From a checkpoint of a small transformer trained on Wikipedia.
Size: 20 layers, width 160, 5 heads of 32, MLP 640 tanh GELU, 6.85M parameters.
Architecture: LayerNorm before each block, learned positions.
Each number is 128 + 32 x the weight over its row's rms, rounded and kept within 0 to 255. Layers, rows and columns count from 0. Numbers have three digits each. The size before them is the row's rms in percent of the matrix's.

# layer 15 MLP up, 640x160, rms 0.101, rows 92-178, columns 80-159
083:170109120115140121106123093154137080138132139125145132177143118195183099103129115073117124113147134073131146105248138105124154145079101117135185146140181019084116089132122129168125113075128155102130173118138133152102131108179102110127149155
103:096109084132139191123137076143109160152070143137136100118074139159186072168113089175151113147133115041083097150177059073114099129118112109068146168091145096107130152161110130132065109129119125150133172120136136170084160123154111165146103119
112:109173127142191162194126175195133101103133133104126090178102123120120157187134160109150119145149134121096162162139129044109147141149101079113091099117089108107086126148128134071147153142106082123152118125190095161103126116134080105125085174
103:178138132114110131102115060147167087146134129130106066150156207089136127174098150116174112124192109150122103171096116093140093094132121084145152074143093084112084126140059112155169110112115118107159121194125059129164102124137159130135102159
093:161084065119139042142152167157097117126124154091121175137118167109078103195125167124144062116134140067131114155099119141119183137099153187118102082136106111132153176160089119124125147096198136130095101120126086144094255102178073126110110148
110:152093098101070146118169157158129121159116142170134151182132133125126052139119101096178139106217156145171148099123088110087150086159077051146096092102110101162084178133088129173139159104062067125085127177134093156159130156110095164135106092
090:118124136164137152125128137098061064185112155142118168166104156144103121121124158102100061143167127081143113128147160138163154197144139170131089088100106118175091162093147099101139216125125110078144154140093201135123150057145150143128151131
097:153120166122124153130130181136163069117188134098109109178103161116092183163152093153133138107079125124090118147074133097118168158136091089172093085120116063117169135142072092109116184121133129136122137099087066132115075109129154093133102120
098:091102058146149163151108150159101109166116133088106129124108126105097171086136114174135113101168157107149093125167108043072129168140113098086179127103161115137152161082167111121154098121134114116210112151154120203100152083160053158163143198
099:079114186147140100121148165151192110137170177077089140148146118151123140091094161159153110096135137160107080123153133123058116106076114149132072055137132143171096143115173107168170144138197133161162132157110144120108120122169132122104125147
073:156110144130146066136138092109142109164118135099115121137143079146111154154225119092095119133144124110142105144150148107110096168192153155172112149114127087070142107096144135193102114036092175102145046149141115149059158133147100144113159158
093:219153158080180111133106086114121137183119130138122113144139107196127129130151099151122095114161088104073123205079134137113148147111124082131137180131126098128142111140139167130060173177157111212126092074121095092085135122124147161140135152
103:041107098124176091149149089106063122165136125105109130102124172107086097182103156155084113145134126123145142158186094128103128099129160106122099158117148137147148083131127196153146153098090062106177121109160118116111115167189080166124122134
110:090129136133099147163190087166129144117158184131088097196179133112160117129127137089168105123138087152120087104117049127137113129126178178056220171090148072125117131138086171187106060143138095138108116151143125126083140180140182133154073136
102:117119143117082062164139146118117051166121102153159043153107132139101066167143169150114115087130145111142137134154141168134118172136142132176148098068146100118092205144074105177106163120078103158143127127062149177117141146145103129149117138
088:073136129127138151159114090132139090167133173098108153065144197182126089103084118112085119134093119184103146061155121069153112141153087100083193153139155070101122124124114108108101138140154128146177117126128104153131164093169087141180134154
110:176155171140104110160143133160080102201140194131094129111124161189128118154139077206147077100135091084152179164164091120101157113091165136094128113121111142096031136154086128124083121193160151114124074113144136121059150105082083164127135155
104:114163131109107132190226168117143084171153139090197098170134122150149126157083169150096093102137155111167188109154115142141108156068149088096101152097161182099094172128136138158105112092146071143107148129164159135126117139102111094157144118
087:153117177123127097130144103141123124123107134138118113187106115125057119116133090156163113094158104164117117203177092120126097163125086108140085120102183125136034110131138141176076105087175108151203093162123024193145132155136114138140129119
107:142108132114124177152076082161088048170110088137108095158124152107158079135151127111147119144144146138156144138148073065165123148148063090085140194123212133142069189127126167152133082098149096116135138171153158142084124099124104167126130127
100:091174105062083175105130187101141098135144133092066128162097107063158114127064159112081088131126125127149185092150128064117134178039126116177113116131138136146131132188130170143097155132139121110172149128106059185150115221181106155086136116
102:132126106152166136156116111153120085123170176072172115097154140226096114112102081125097083151130103122089133166138126157023138096157065113165163076118138148149100091156073139119130151123114111104128087162152061150132155155096110117077055150
089:110105073127136133083116184099116090167132161130167104160088138112154141133062155131116138103170108101081133065136154115085069075140061061179112141116149077110125128176123156090107142072138052130134147176105128161134119104149130087199117157
092:140062105115109136192122091158112121181096146140074043145116098071088149168164127141107170133110115143125150162133101145138112137102168124100131085118149112172128136093068154129040113157168126171132095088138139120122116119181184127189119096
097:138111181112130126151132099140118167162106182096094100196169153166151165107227087182084065100100141104136143137185128120147110131114118148152124106071126141104104148181070122132151049160129143172103130144147132081130135091161165117164072134
106:123162129140122079129157124203148091129121112155091163092117157090180122188087098118101125084123119072125113155146109075139147105181154125150132108115171083155132136178091104131123114209143132176083136148155153104161101093149097187114124080
086:106139043099101127110159126148149103121114118103192121179097122053172129117064126095119153132111131088145167133153129086137164185162058143111102097146142105134136103128077081163159148100159096135132146183164169122104238134160164102167149084
107:108156105084135098101125129130062031117142128149108102088141165113129116122122136186147114136099114141167148196133122097042163154174184114137139127111178166156136135178120082128123105143125143137092117213172141086117127112129112134112133091
100:089121092155095154088200124150076108122165157147105148155097170093086120110119119110140138099117122109140167130076091130151158151090140116097137105144201113118141158166138140097151159118230100130132103146152136156067184136103075184142127111
083:130173169129105149135094122128120137163145240094089127149121153156101102113109098127198092116087132141105093116107099070176126135162104137119147148132149072028140145147146147040118143188118104132165152126129056131086127176106083100083152096
092:122183143177126169124164094139098103145221119140149094117114115152069117089156158127149145131126113119118068167120051090043118128145136136143076105111164127137078106130128157176157144118105124116038132167125077141133149154119108188137113156
099:129149130073150163195134120160123098123108116070120099134126144127138146146124088127070075149128091108099163083126149126098046176114150095106122134140127133103125103158078173143116074110143067142137143161164097173058119153193121146104090116
121:083081131109064099189194194176120169140172111096100121113120180097117076145146123098143091149157152123099170207114113155101112130130115126130060112117173133190084133119137101059113147160181151109153136130159165121180134195113112169141155145
109:118126088126106146130175147163155125139135106147123040133113177143128095129131137117097149158093082039134163097157149116144122131088120155148107077126101123125097157157109135151152124126158108155176157159111118115099149170131160086161094172
103:117121141111106136181192093153161135203120155109153127127071157080139127134144045128096095129187175115122132100136124161154086183131124156121131093147141140145142126107132164118138131151091102142123143154129113113103143129117172150128098122
085:141109136110094103155106093093136136188092192117140103105180104176092158147094097180121088163157128091068113140144144046104112149135126180163109103091120118204134158129026118143055125106102123147123077193097070111148117085099083053147134158
106:103134126114128150166100165117112136114115138112117092108124134164118130141164132068125133083127074105071147117115132089112137168141067054137112104132152104177117132159084143145117141139101070098192144100133126131126160093177172103106080203
103:159119109070135194185129076147102115171126134112086071129144161150175091169120138133142101078123148135131164120090114146110111103044199113034185107099169149172123149144126176117086049135164128111117116148121169125106123162135141151201058165
094:126099111123112104189138067158102112164156100115113091170100090089135103137199112098091124164149080126106092125075139165084130122133174124144142162088120148111137105133059134090124160114084165164132080149076081115120119107141159167117101145
093:118152084159154177113121145120122049105160152096111126110094119147134137108118159104088060111125143161133185182091154135077128165073124085107104093128120148123159150128161139091105170096134168112104103106133132145117152155130134145164155186
097:197080116146120110130125141199104110153215157073123103112169173117114146125107115106146056171131098081135064087159145134145131098127149118113169170104102086158106117115118149125158130148081117176167157148104107106172160160135155114092052084
096:165161086098103099107122138160181125172149135176069083081151143156137088097133151156133087123152112150091062170098125137119055179084165131121135010086118115187154105087106149170127134111134119141120160157100141140154132100170123148123086170
097:134118127137107090150147144151168116081150140099114139126113112103131094121076168118055046150152095155176157128178144091062105168123103153105139127101181136135186117146158133156132151164164105082085135192126136127093146206099149126118153115
113:177125097120076123168136150117115089123140149108128107126164208134069088133068156146106089146130072087100112145099083186121106113135111134149152076119179108098091217126037125110147180164166190128064104148074084121101122128107132150121145137
099:167151106086091125087196129147158101137131116145063167192141129059157129130113062114180181131139129148049122137139106146140129165096110111128078109151092093169123157204071156156093096169138109156132133115082158145102120121137117121122072113
099:167121114035091129148155154118137116152163131174141052191162190158132097195161166176114146089137079130118079120149105082134048142135049094137151148148122133065021125124128111120097148138099104130143147161146108141058136177163146172148095098
104:155161129163089152203188135132110082156148113126117081159140152175082088157115121172090074137169154108133088097099107152088104144090153112094161098074178143118135178080118205103112123187139090071073139135137121167145118145104128193179082150
100:112141138090159142128144160166127144139112173056105132115040157165185085074124077162190112121127119084111111182099106107083155183076107175121129099055077127158127099142096135102084138133149146093137099155121096170121130148137044127099120127
102:173145113103091074205099118098161148170118159060119114159118122143138133122177056107133086148160131080144043180111142123154160161061109102150155141084153134142122122113136129160132150164185130158065067162168089128138165173152215159177148136
109:143130097074123112188097130137152071174152131155108108105068171179118090137116169166127126114167110179115089153100126114114097148126167100126128083022147182101125129099133108093113167168095130114112128139148111173130130198103153130134073089
101:136113159130117179137138171109171153117145094147147047185196090143172051163161105143169092152129120108156105098151139188113088159114166103157173085113163117110122170134124170119088152144048110100136120171107175109135152168143153094195068115
104:107121144107114149123149077133150143142141172157104075116100191203188074095107085138097126136111085130095114122180086144137117131136102113129156154116143071139106136131120141140068156195183137115108070131126094108106156161151062144082100153
103:096178080124130176095122126133156121120143094113087126184139118129133098043116151107111100167086126086127149084169118105071160187059098107122118120083136156111163118122129173116138123088149155171104093207162095196109164179189112162098133109
107:094095139115108187121123150108140117148154101108167096192125120176205156078146078177063157110105123122097130146151143149133111142102131109130181092062108135145145161155092115115156109089090138159141131192118130063116171197160157152119048178
099:137136036147157103138174147129163088128148128145152066123101098091154190159114112112106175145137141085105098114098132087085155167140172128106141129115159109133106094162166112112100149111114091119138124204187147160094177132057180120129101147
088:077104072126185149094154126148086114116149192095118132149125145100101176085100111187070153088104168123119137130106154065140069137127054119114175159094132175091100143146104120142132145048165112175141089176119097143125198121112148054084135160
108:171100117124142136187184060169071053111128156121111091127097176138119099148150102177120127070091128096136094117138115168100149114112142116115144115096117165073169112112103218148073078092189121165136116080146150130113160169092073145121089118
095:074157103142081144114130098126101139123118183131123169210152173094130082108187105145132164102161067089103101133157098104115189197183138116112109117107165107101106132121158127093134159168106119129102158160123142168081214097102097126133143075
097:116138050122110192105109126101111084120166127071108086108064138120175157087114138147104144110161130097138158116121125080119066153118145081099114161107125131130083126128158101102128092098129072151104135147174137206161156104154121116168121187
103:135178169098138135146124111158128130103142140071118146144121160097175122103159076175162140119131112114141106156146102096116148097124145139096134182067105071121102129138137101140107044120128094140110123119118149103151122133094134119165101124
106:098099130126095116129089151188087087129152124095074126097160141129127153159116121110122135086112108100096119131160111085180087149119103063095171113134203106180122101121122169151133133118105146035167131111138122128125116130187102140123115139
108:108202062076177106139158088130130105092111173089158111107058199138158106115202053130136136153072122070110121149154061118143136116090133090098168106058106173063154135106123141099123079107116069149088146174137114152139142096180160118126125098
103:110109133105146142104166139149169129129092169103137151093103156050145083112134043131151144116151129137106160156084114135163144171095104148166180096133166102092156166154126142126125151134150065124090146164140108135093145117126109218138123127
107:132132164133138169104165098157188142113147116107124127181116105126120097104101026192060090142149101097116147184156100141147062133137120139171154048078089168121160174102096129123170141161103130102121155162122151174139114067100066161118095134
111:183159132095092187166139135157129147145175150084178043132166166165109059178169142164153087140144077090072104097111084145154100159103071123041130095146098112131077139125067207130077169126145139103164166110144166123054140128138144161111062151
095:120092126140166103153168172145179143143154109122188085124094150111136123131187112124061095115153075089079159122087120096128128131140083134125138103131156083119075129143109107081193171079170104155117102182147067122099134106154154117163099133
108:129077154154090125164174121150069157189121134142097129112162140115173102155112119112111135031096116161121119155145091133110128114136156090088111133112202111153101179120088147130083074145167122167135136150140154146077130120100131178130150131
104:132060171117119040135100176156155111121114135144130145195074143167126078176087144129128095122166118106105182161075086153147124120154086087149153152087107166119115112159128094127146155107159141077141047127096087113159087165144129202116153207
103:118170121121095191142108121155118057180147169125136157139110124129077060165149112151123085112084152148131138143118123137103140107152131092048087106083122146134134196120138144078149142103120118121155102098144123157106140113154106217104146141
108:170133142114057128062137168107114114202163095104096131099091148129105090136122168105127142192186115087138156141119068116113141141059171132142093153102159114149137174148100119123109145115117146159157113146122112088114105130142171125141143169
102:124170125083106116142183049123110128128134116056162133153072137116077096113168054159164107130197063143112143162088126138134140151176075148048128136086148088162107106099096118081138092130125132100177128204079092158086100104107148111124100153
104:093095109141131188139129166152165105146166102132074111100106095161153096145145134102092110138148129166087148127111129164095066123096157105148107120161103212189118088136085178096101107128101117099119104148165135191124112153164109082113107128
088:087139167141108129146128088059097104146091079153149113149089097102058129162156092176090119124159151141092192163115159157117128140127136123116093112106197181085120133115146138090069151133128093166098127102133146139119197105144155175154150153
092:111080111126132173141124096118134115123102135123097107125100146122154096124090136149065136162140111114116185052180149079142145116133103111164172194117135126169072112188131103108158154115147102089141123137091115102118167153168097078107107155
085:086164115124116084149101167126164128110188110121088125114126107174163121093150155124030104153126112131143099160186116065131114124087076140148156131143122077103150128148111210145158102089112142164093117219183092130134203156151077153089138179
100:098078163091056059149160140144126149146126128156113100180148130112100120190134148152151098069169116132080104242081104121133115128175148135172129124097125104184108182175122112079147114129106140130139087169073084128148168155104183121109133157
091:143167178121031095103136123144151136079142112087142119112052142080098169087177110125166106199119064101169122104170127099116130197079143123165145139128150142129132098085097137142101090099124153146119087156089139122100241132116128130112144136
101:107167135101153140156203136159140131182139161094092116163130139162163085067085055120202113075122102132143098153136154144096135100102102115128139121136139155116134146191068170119103084095230118139128099128112112148130179113135112119176114179
105:080125128118188147121127103184065105122105147160114132143142128134201171142138048129096119139103154103162133142174069125141132108093141125158186137070165174109125128113170189091137083157105077206101107173135115115130174175115145174095090114
096:102149143084162120128148101145121087101142118071139078090133133147175115171128152095105123159114114097130146129139114147110124116104125118076169122153169122097126080149104109123020143123131109086118127086135062137066133188157164066147130135
102:106127081082163101108108145196165143116109097173083074162090221146088115143074116080131069107099081108109093140072063146148179124187083129074126145109093088141120142175117143087116129165144126102103154154129125141103126142126091156162107122
086:089136067068093146131108094129097122130145131152150079190095148103168109135102132057163147115207115047154168118175103155113126125126090124131149148095101092155096088144070111085128114081094121115132141147125124113150118156142165095217092175
091:157136081121083109122097143155117098147153110099092161087060136151164051077085118083098111142133092131165123142142104098133134125113096149152215139106133096210141082169160163112106180175155144132109109155169121083180124133143102205078113111
102:142075132102134054083168103133070122130145131159129114149061122129156132140114077176124121124135165082139089118132096084130114123152142099098152137126148145184127148083141151150108067124165122156082093176100112022127163130131134116116067086
096:184088144128128095134189110129095095167157174147113107134096125076185099161123064148105100168152141098076075121097137099067116106186094105111110083130108110132108102047118131110034125144104170135185119157122125147095170142163155190139063116
084:168137142123094112150161088166109094140129154082101122134074111136094128159111132074161131152123076107146127125204121108126108188107108166129104104112140115135126110155149135146095113183104144071151134174161149069081175159163115155062101090
106:100124161107094130154164108140148156196150191127107123159140104126136121151150124197142100160120111155136119137087115084076119172141133141090157157064081210122099115173094092110095151209147117180088064137125112165083094100102143164167079126
# layer 15 MLP down (transposed), 640x160, rms 0.0937, rows 92-177, columns 80-159
085:171089166126166071134148143110078143117106146165075132109135128106079152104188147136127152137127188119118135181053154135126173157175140107132130156150117084129095086127133134113145190110156189138088123101128135150076110176096132179133121132
100:124135101112146116111125123168134113118179134159149153071155149143085145070053137110126176127141179123172149118104128066087133106129070137197066132131138093124184202111111145171149137100062123144133150159142143155150093130138128134127126149
116:156139166096085123146133075075091134127126101124102167129089126138096124176168178082125127138139156105213145118124104139111084108093188108149140169110164076157111142111089092180157143108146100106128138087138148121049090087165136148108148182
092:081116113162107177101119173087148160142171162129120144123120131082120137109131125133107124106153104150129131116127164084151125111097112149210117138130167154158085076137134107155138058082137138137106083066151146182126147142196153119036154120
090:050162170121074118105081118111098121136118157154131136146066081135210107128120125085138152149187175145118097119106143154187123129147119128069111129185178111088167149160097090120156148174078112134183143160129130134135052110075142105085109097
109:123158130142110106143096077138173152109157100159101098134190156103096123164102126109174098149156168030214119083113081153152173139129162092172142096152150093136163170162098139193092131094168094058112116152127120090124124121169097104152145100
082:069126146110171153106148123127135161137135097125205095127092140110120115061145129133073137135084145092114097132120123100119082116101126159129132128158193178130109157129114120171114087133097118097098120109134100161166079102110117141128130056
102:108152113121114064074167170117163119073203124156166078122107133139104164110114176150076140107152110087135144114110142130128106145089134103131071127074091090133142089163147098172114172118125148144173098163140179081122146120103126097126134125
095:126106136125106083125169168091127152174141132170110164113133155113138130165091088161141134138133164123111118096174153148116162084107110078185107152144094128155129152139110138200157157137062114111112164180119118122177096118150123128079129111
095:130164102127122201085179111103152127101163119158175152139163134148133163155125165082075136138147173054207122115085095136088086124087112092142106186145148187128157148161184121130192136162096101156129118120185092141159146106081083100106188104
070:157105130127114088081115096135098139102113145207162172117148130083144154127094172110150096151092229120151095130071177144132136147103128131181083130153105117159133104122087078120103148088193152127092108156152100131139049120118139143167106115
091:062167138158105167119119157163152126110127133174142105130108140126116159142118115074109132168127126107155106123096120125161079141171138124180161138175114119139047117171089117163187141134109076104098124192139140096112105097108116175100123126
099:103167173116079169156119149110134143090074138085117144121093102115057120069160139121123099185104125208119152164133137145131058191142200082146095134110112140138113076148139150107128116128165134142132068120085160145086102116124127127073118138
110:147134093174143108082088103147184048135103149067139084139084099150085153111114092095127119093102066096097137161136126098156134157129136125079128117108104107093196193115119057170131157091132088138133161095151109096161124107115127125112157142
102:148131181125146102111094122153157128140133086107125041150167136182137114158063109134081148144147100128144119134166109134158214124108154095118107087119132152145110131150150177098157109107093189123084091086165123072148182140127136098055138146
088:151110139156139101123078123155170140120121153173079100148119128143110157148160150126161095172096135107160133147122159165127131134164126148169145119182147189166114081098149158115204152151125129116112118167106150114111153153162119143111093127
110:117071223119065119143114139154186101060095175083149113103073131118128121078129184184140137092066088142086129158112139130092157155115099141135095144119105093124138113110180140083105166122136126152163081090162075181111121166195164165146171094
107:139152116088112084060164109130106174098109104180130156127160138075130112070131097095166103075107152126126156132145103117168172137143177106122087102065143067119167102099168134110145072099096129097161183144161127116137132127143141101177187182
095:160115060103192159101138110134149187140140168119122129104158156129147096172168222152102164128098164152095047111123131129155113154066137151106149138137099157128109095132126084137145113151115117108083120134117140142166146126165156163141149095
095:160113149143103152127059079134128092110158109156112128161103172169128123085149152119143082083104184211106124175120146151152105099146076079144083135199092091094140171104158121216174138083129155056141131161136154138103120081120093117150109141
101:119123117220063142096151180073168121144115118180126115186104084095135068124135116129083092196120165158053197142141100142150128117128115121110166087115159152139178089115143141103127128105123162171102108189110088105112152136137126159135136066
096:180083113134128129117142124126122104124100097178141176126113134095138121146136111092170127138162102138114100140106083150177064114125168139191075167092137171124136147131145082100079070161115160143123162112114163154151077119140129065119140090
079:144048129150109113139162129078085103152064068149140126116101115071105054180138157182188129106164144142117126127131067109151159128193164164070141139175076149124154192177194141136103106159110135084101169119162182111112123115103113148176181124
092:149111153093130134087126145148135143093126173138193202099104171153128112087136136098093116125122137179156132156093132169111094108132129132106104129159109109085131157126158156059152150127096111124148163102143078115148115137170073145116192148
096:124109148096123109112125163074118129120140147147138125113130140142127129110119085163138085098137147193089123152136154156148144204166094116124117137144154132148135104194159145151136141134095073124112062120191129146149119176112113164100152096
099:054156087151144115059135131082095090111171113134141130112102120166182124118122178098103096157098154121117197101130143156140133169143108065098131117150123112138141076149114085181134131120145183087132098122134126089202106135101143136106129128
082:165120152159141089153094135117152163142066079094142098133095144114142121114166091189120115109141192143093083105097154178130100063104175103091151193128109106141148140113171100150126145141138117134156160157109118173107092158094131131182093102
102:172136137096105084166123204104144133078078187163187106119124127083104139125120122145086136169160145101182112112157127097118115156163088161136084100115090060132119152098157078090109101106142138156147104153173128160145124128151148097087135132
099:094136129154190148146100161107129073138090172147109106094084090108169153093116132196113107166111097137141159098145101123156162123091127167181128116133141140108111055132116139173090182148112095150160090130140101151123098127143101146099114080
087:170127104109148132174166119140143191108121109133096143158152154125057145128129137135147118057135131088090192088098150174131108162095113106123148112151076157126136164156181198150113172100109112136137148147065159151142104092110130188149154143
093:163121098122189124127131096158117141160159122156118116145167082193121133118093134051095135131073159109121106176021126141038154172140152112124105124191142126142139094152112097085089111151132137104063159152135152157113114121140119136111120133
095:116105162164138126122133173151093180141127154152091098103115098132108146131135146117105199158083139117095145184090116164181157047134166127146108152179132157105136156097128080098118119126128145137052135160158105140118081042097150165094165124
137:149110107123096128101077174158137093093147147146125157177147090154149113171085123169106119135104128142098103158122165115090118173124124118085119160120121141115061051078159130142110172111112093128045109131109128155157083175191154194070112108
109:105120114119101117150200170062159188135131092108184138153109105139075083180157086100081162154172101175094144121085096176137121200152177096127175134071118132174123147108162139132157075093115121183035116146106063165111149142118083141161095121
111:137148091133115164108158171123170142117139119136196116164054082142059100148199097145154149174088152141117141111097149154146115155086114056145131128086123168126141108180103126152096139152153155186086108126156169170100088151101117153124082125
090:148123153147145117178067136160053113105105136127091189146172155082114145093153173140097170090101151133091116168033130115108096108086160148125071114113136122083103146142155190118150127136106101149081208174148123167117116107139192165167145125
109:152087120120127097175126132111099090139117117120129090122118136114122119166127102109162090107094095097154140171069110173115168114116161111103195167122117149089155143171127103176110093087122128132151116092121146146142172152157124191142125125
102:156151134101085132183117081169135119102180118126199116150092150144089160102193211138110166154110118133172059143155073104082156092154120172132103157164130123139145131140118115155154149113104135147153105137097115144128118102070080137093085157
086:079137070199130133126087119168155108091173105155107114122097142112097165133161132105088098150159109146108113142135210097112163090052111169166141152108136117136129082125163154091156179076182157177100060083197136142120100161094135093100127149
093:138123136122107140111123182135177134073145077162127108106174107175112081066095150085120088127185092093101134135108180180153180123056159139107136102134106120087178117075084160050119173138079192153115141085196119149157145111125108164125127133
096:097158127145088158109128170067093122100102189131135165173152095139136115077125134143100143115062124111123149127093115064122136123145042119141097126195158165119180130171118085150176117122096106159145160095135116118055148066137074155129198151
095:139130156151100125092132113099091103152133123064078128113142074102124176088158083128183169111149137145188181191155161047148159117150133161134119147173190130117129090199146127167159088137163120116151085111214097102115115103102146080102144134
100:090133134129111152134154152101103131064125081097097099163120162152102164146142103154155072173126125001149181099112132200122158105110174116149177105089096130124078181170132128125150117145096165165124135163137155091117081135111110130134101100
112:128106172126115162182132118170131118108158094127139137108163084074148139085125124105068166156210144169120122152117160097182073117120124127159126070105130143149128081142136187057145113115143061148187138073122125163106111160148172128178090098
099:134135161140168123137140124085099139128168125129077163096135127131107184111128137159143129088144083088142036088156131128124171101156119103132156089132083127046118130105074121165144129137092120128103160122103102142159146158125083146140068100
097:104109118101162175118074166142168141087055140156091136162147102132099109126152079156093141135094147143108164074110126172137197143099143146091159116128119137162093157078096143135080162111131105155065127125125177149140169133124120144047179097
105:119184160148125199181148135165146117126130138154127116129129102138105140114100205115087148202105155106163087100131158181133193125109119208120170095029139114138117092097085128128120153135149151132088103134123186043121097108083170124130132163
101:114156178149127127101061119116175135095138158122094066153141139144141090097074127096110172151126169119145111120140105149079108135118114168136146151143153192153173136108176116118110149133138154150109140102082112113138115073110185120119155053
103:107139144159090154151161110172118070158124134199067149082147052109169175139113084129136142086115147171113115117122107143122158201136150121122118194164092138127138127139086130127130126115078041132156162155092161128076164142069114109127108138
108:178121096102130132118165181102169071131095078100116101067099127192135142156091149083122121087130133115126206149137123120089115115119075115092162160152096108086114149123093115107131125147139123153138087095188086128159085090123147156116187139
101:120142162107107154164132129122145108113093103108124091114143110116128105097122086121086083116176152124078098101177122092165148075077107089149084070117116127140125149127142156107112134151133155176139126143212181067143134132124155135145089160
100:119144107121071172116136149126096147136149198139126152128063115148098125063123134108087141151171122115164154133168133127160120134177117113151074122115194157135145149081133162177166095080109141189165096173147120112124100155141105121115188099
113:136153115157101118131127131140106116141072133174144158088138154138145128079122141143097153096131139148104112138174094139145093182167127070092144161185139150109092119115128116151146140193102161080136160143159180141087111146119123120144038141
110:085109136122110084188132160109176101057129140165137108057074131099102105128082161143058174139093149188079127120099118141146104122155136128156148139142151136133120148094117100134039156148127102126141147118194087145127174146158126136148135116
095:147118130143119101097118106194090144110164121106085108143117136094107096111135142139093112117069150128115142138092089093163132163122131135155088082080091096162119143122102131157090079118153162133133129143114125119154132102152149170206095163
081:130135152140121169101082118166136124102093119163127140131151163072162138127145205097172096155142216102178129117164099115134078132135118109123099147143051128128102096114127153106169092161164140110166128131108124188100138110116127170140086084
109:140107135103114133133111091121159137110167183103160115163148126125115126136134114050101103101189149142105094113123141116180113155118158095135119140143107089128189119134187060128132115126084155145135102137087162069098107090090158112161134142
095:156092102202160114119152087125115133142156079083077198155166112135141154136137129054147164182112138195143139157137108116172097111093118180154128120148146113085119123125093114117162088097077142146095114169135131104170082158104154109110165139
097:141150154100136117133075100078103143073136106136159122114153150131153063152133200124160151057194102086107120099108133113150152123131145134115098162181116064113137188099163136110108146100109094152121117097149094122162156072119172167205151168
098:129131071086101091206094061102157135151123233147113142107135134117103120133117100150101136170096127112158175140164180144113067118110084068197107042184112129144149117157079109089116165130105109086106115125127148151105100148139130096137129086
112:159161128143194125099038074156093141076154122111093138149126177114163121100057165101153141133096139175163161142094134143133130062136101122094080143177120107117106156137081062110129122105119152067157146081128144103099104149075177148126173129
108:107155118129146133156152075135093117161143121121147100119173112125143108150129157153106142135130097119133117129135097130109142127128124087107171134174056096082100091144085168098130061135148162118145133102126153142031112165099145103093111113
107:143143118115115125123121146153168114105138129110114168099123076153149122202139129126095179157113119179120124103154193153173082106096152110155106094166121122156114126127172096149112093136118110037187161128152122193121117124127101087090114129
111:145151126120144170148144131152157094149134150159148066165138069104142094120066129126153152174126169166145139120119137149071116057152124137126129172133127176123107110099173160150128171084154132151139101100118102087125167120109118172082144049
110:115146155088137143104119150117138173125095143106180139102046146169092107130103111140135081169118102171195130144097133130131121083146117141079165177075111130135093046163168138114136098104152108125133093127131103147152156077094189168113118072
091:137133147136099096127123130169148143058115084093125071148118142149092140100106102150130157166103223151109134090078180097128115094108110195127118107140107142138161116076115166105101113108141146144129130138201180126155174093101090136149097149
106:071167115128142117115126138125158158175137107084120149136114147144120151105095145081129097097052089083134144113105162116128129160117096129102112100060143095107143146124108076172111203088146134130059121140166113147157143114118102149132124143
101:139133138160081121133098119173128201153127101126169160149134144149131122132094168120116127162178123108166139066135146112106159127155129143109166100126177103101051112156043138118138098113138164104099163113085099149131175160137129093087038183
105:111065148139145105132157133081125144136102127115163140143123198087166106148185104110142116176104154124141131110088126192139156112064119161061163110087127137147135133101116158092072079154119106186227161112112133146138118178114151107142130113
136:081136066200160121148136074062102147151109155106127186143140159034108159158104164102173151123122116159148146130169089114092163145142173096159074144112141108127143106176159165141124088121118121118149067140120134153132114071092084101097131115
101:158107083134100121087113140101155096111079147145115114147137174097124166136107118126128156100174119129144142122154128188125161165121138066135140082102128079137125154140153170129119102180074173098145121156068214090129157169062148148142124149
110:094149152159084130171128112207161118131127178163119112117145138121078088094100110135087128141090099103155160126177168195108164105138156100149093081137152165178093089104108105069096153179139084131102126101101150104094147102142144154073137106
094:157152184101220180146129094118101089115126141105137148112142141123118161102097125131187144125079145106104110110088152128150183121125117149145145165039105082179135153142123071130177046143080150151130138107055129130117108115132114060193157082
091:132124160197125129175150061108138131169106066154097101133149125177077112143148132195159142109071188104116112104086083160146139113097158124102154148121084150106173124118070146158145131138103116123120091138123147120154091125043112146120162135
077:170104156091080127067190126151100170075075073138148133088160100129144081064117101115106155100108212147143141150074195092139110135120132078152113158130148166113124176091140112071091150162161183143163094094179146162140072102111156126151107097
103:072148131169056126066093135097069135085077165149170099175138097125116143175100116077148107135159135154167113107147149112109116164129116108166138124150116070151169203109089069115148148102124145079114085176105115074122131112097161120094155116
095:134153130153139128149140130117062140083079104152101141067136126130138182132109145182180108121123173151140109088108147143130114152164161147100144135144113195153122111150144108156123133161143122106119096115111152178131091111108170201155095147
095:070095110077099157142124077143047085085112144171125168101111159079143126142139113113169084133147121157122138121123087084164154199138163082093107115156176116156160131108142175149132189153073057093091088143150111076166108153165186171176126137
098:074131128120127108105151116067165110168134145114107085104110107095153193137157174065102099114096118113117144129152185162194137147114118124052054067132130097107157162138108120133102113144128200141113117130149125109167118100115081122120182182
095:136153120199100173110106126127139164094099166169065111135068118096096126196148063093118161090154158114154126129074161117132147171127147153149130101147146119117109086133136146116158093168167102131116189176152111143117170108134089169108099142
104:107102064115175125209159117149122110168104124121114116108159134109150060156218127159110122168154128143129169134156143114114161068107175128116101172145132173180142094067090120121116107131165123137120118176156179135168148152131130115132096073
084:107129081113146130095138140099188199118163152149120125076108151143092115125087124177173135128165171161129071157092089123162094050104135173185082117115126161164071161159126175103164121142126122174132103223136090125133102171099072171092104121
089:129138144139100153094136113134124138121109132132181081115132156125110142111122167159173165153106184077091149091126113117085117129141134112149166156072115106142105119154199086110127100162117196141135084131136081142188107138163132135210138147
111:149152144062081136121104093119190137119104116086098125141150147124119151193122114208139129147100118085077059112099116137102174141094141130144158078100169152147148095172112116121108162161150133117158108068128177134169153104155091106121136168
092:106171123135058127138097140110223104152119130140114152168160173118107117142096158105117154111122163149079118093032107134119077169125091075122147144118137145079142157132184128129128187134140109138120128129116110141113130100134109057100131119
078:134132154160117110124128120096127194140116072111072123099161062124101095073166152121099153135165149065148058124108135108099143174104161157120128187167113144163165118143171152146143116189129146159122157154140088147159084083147155143115150189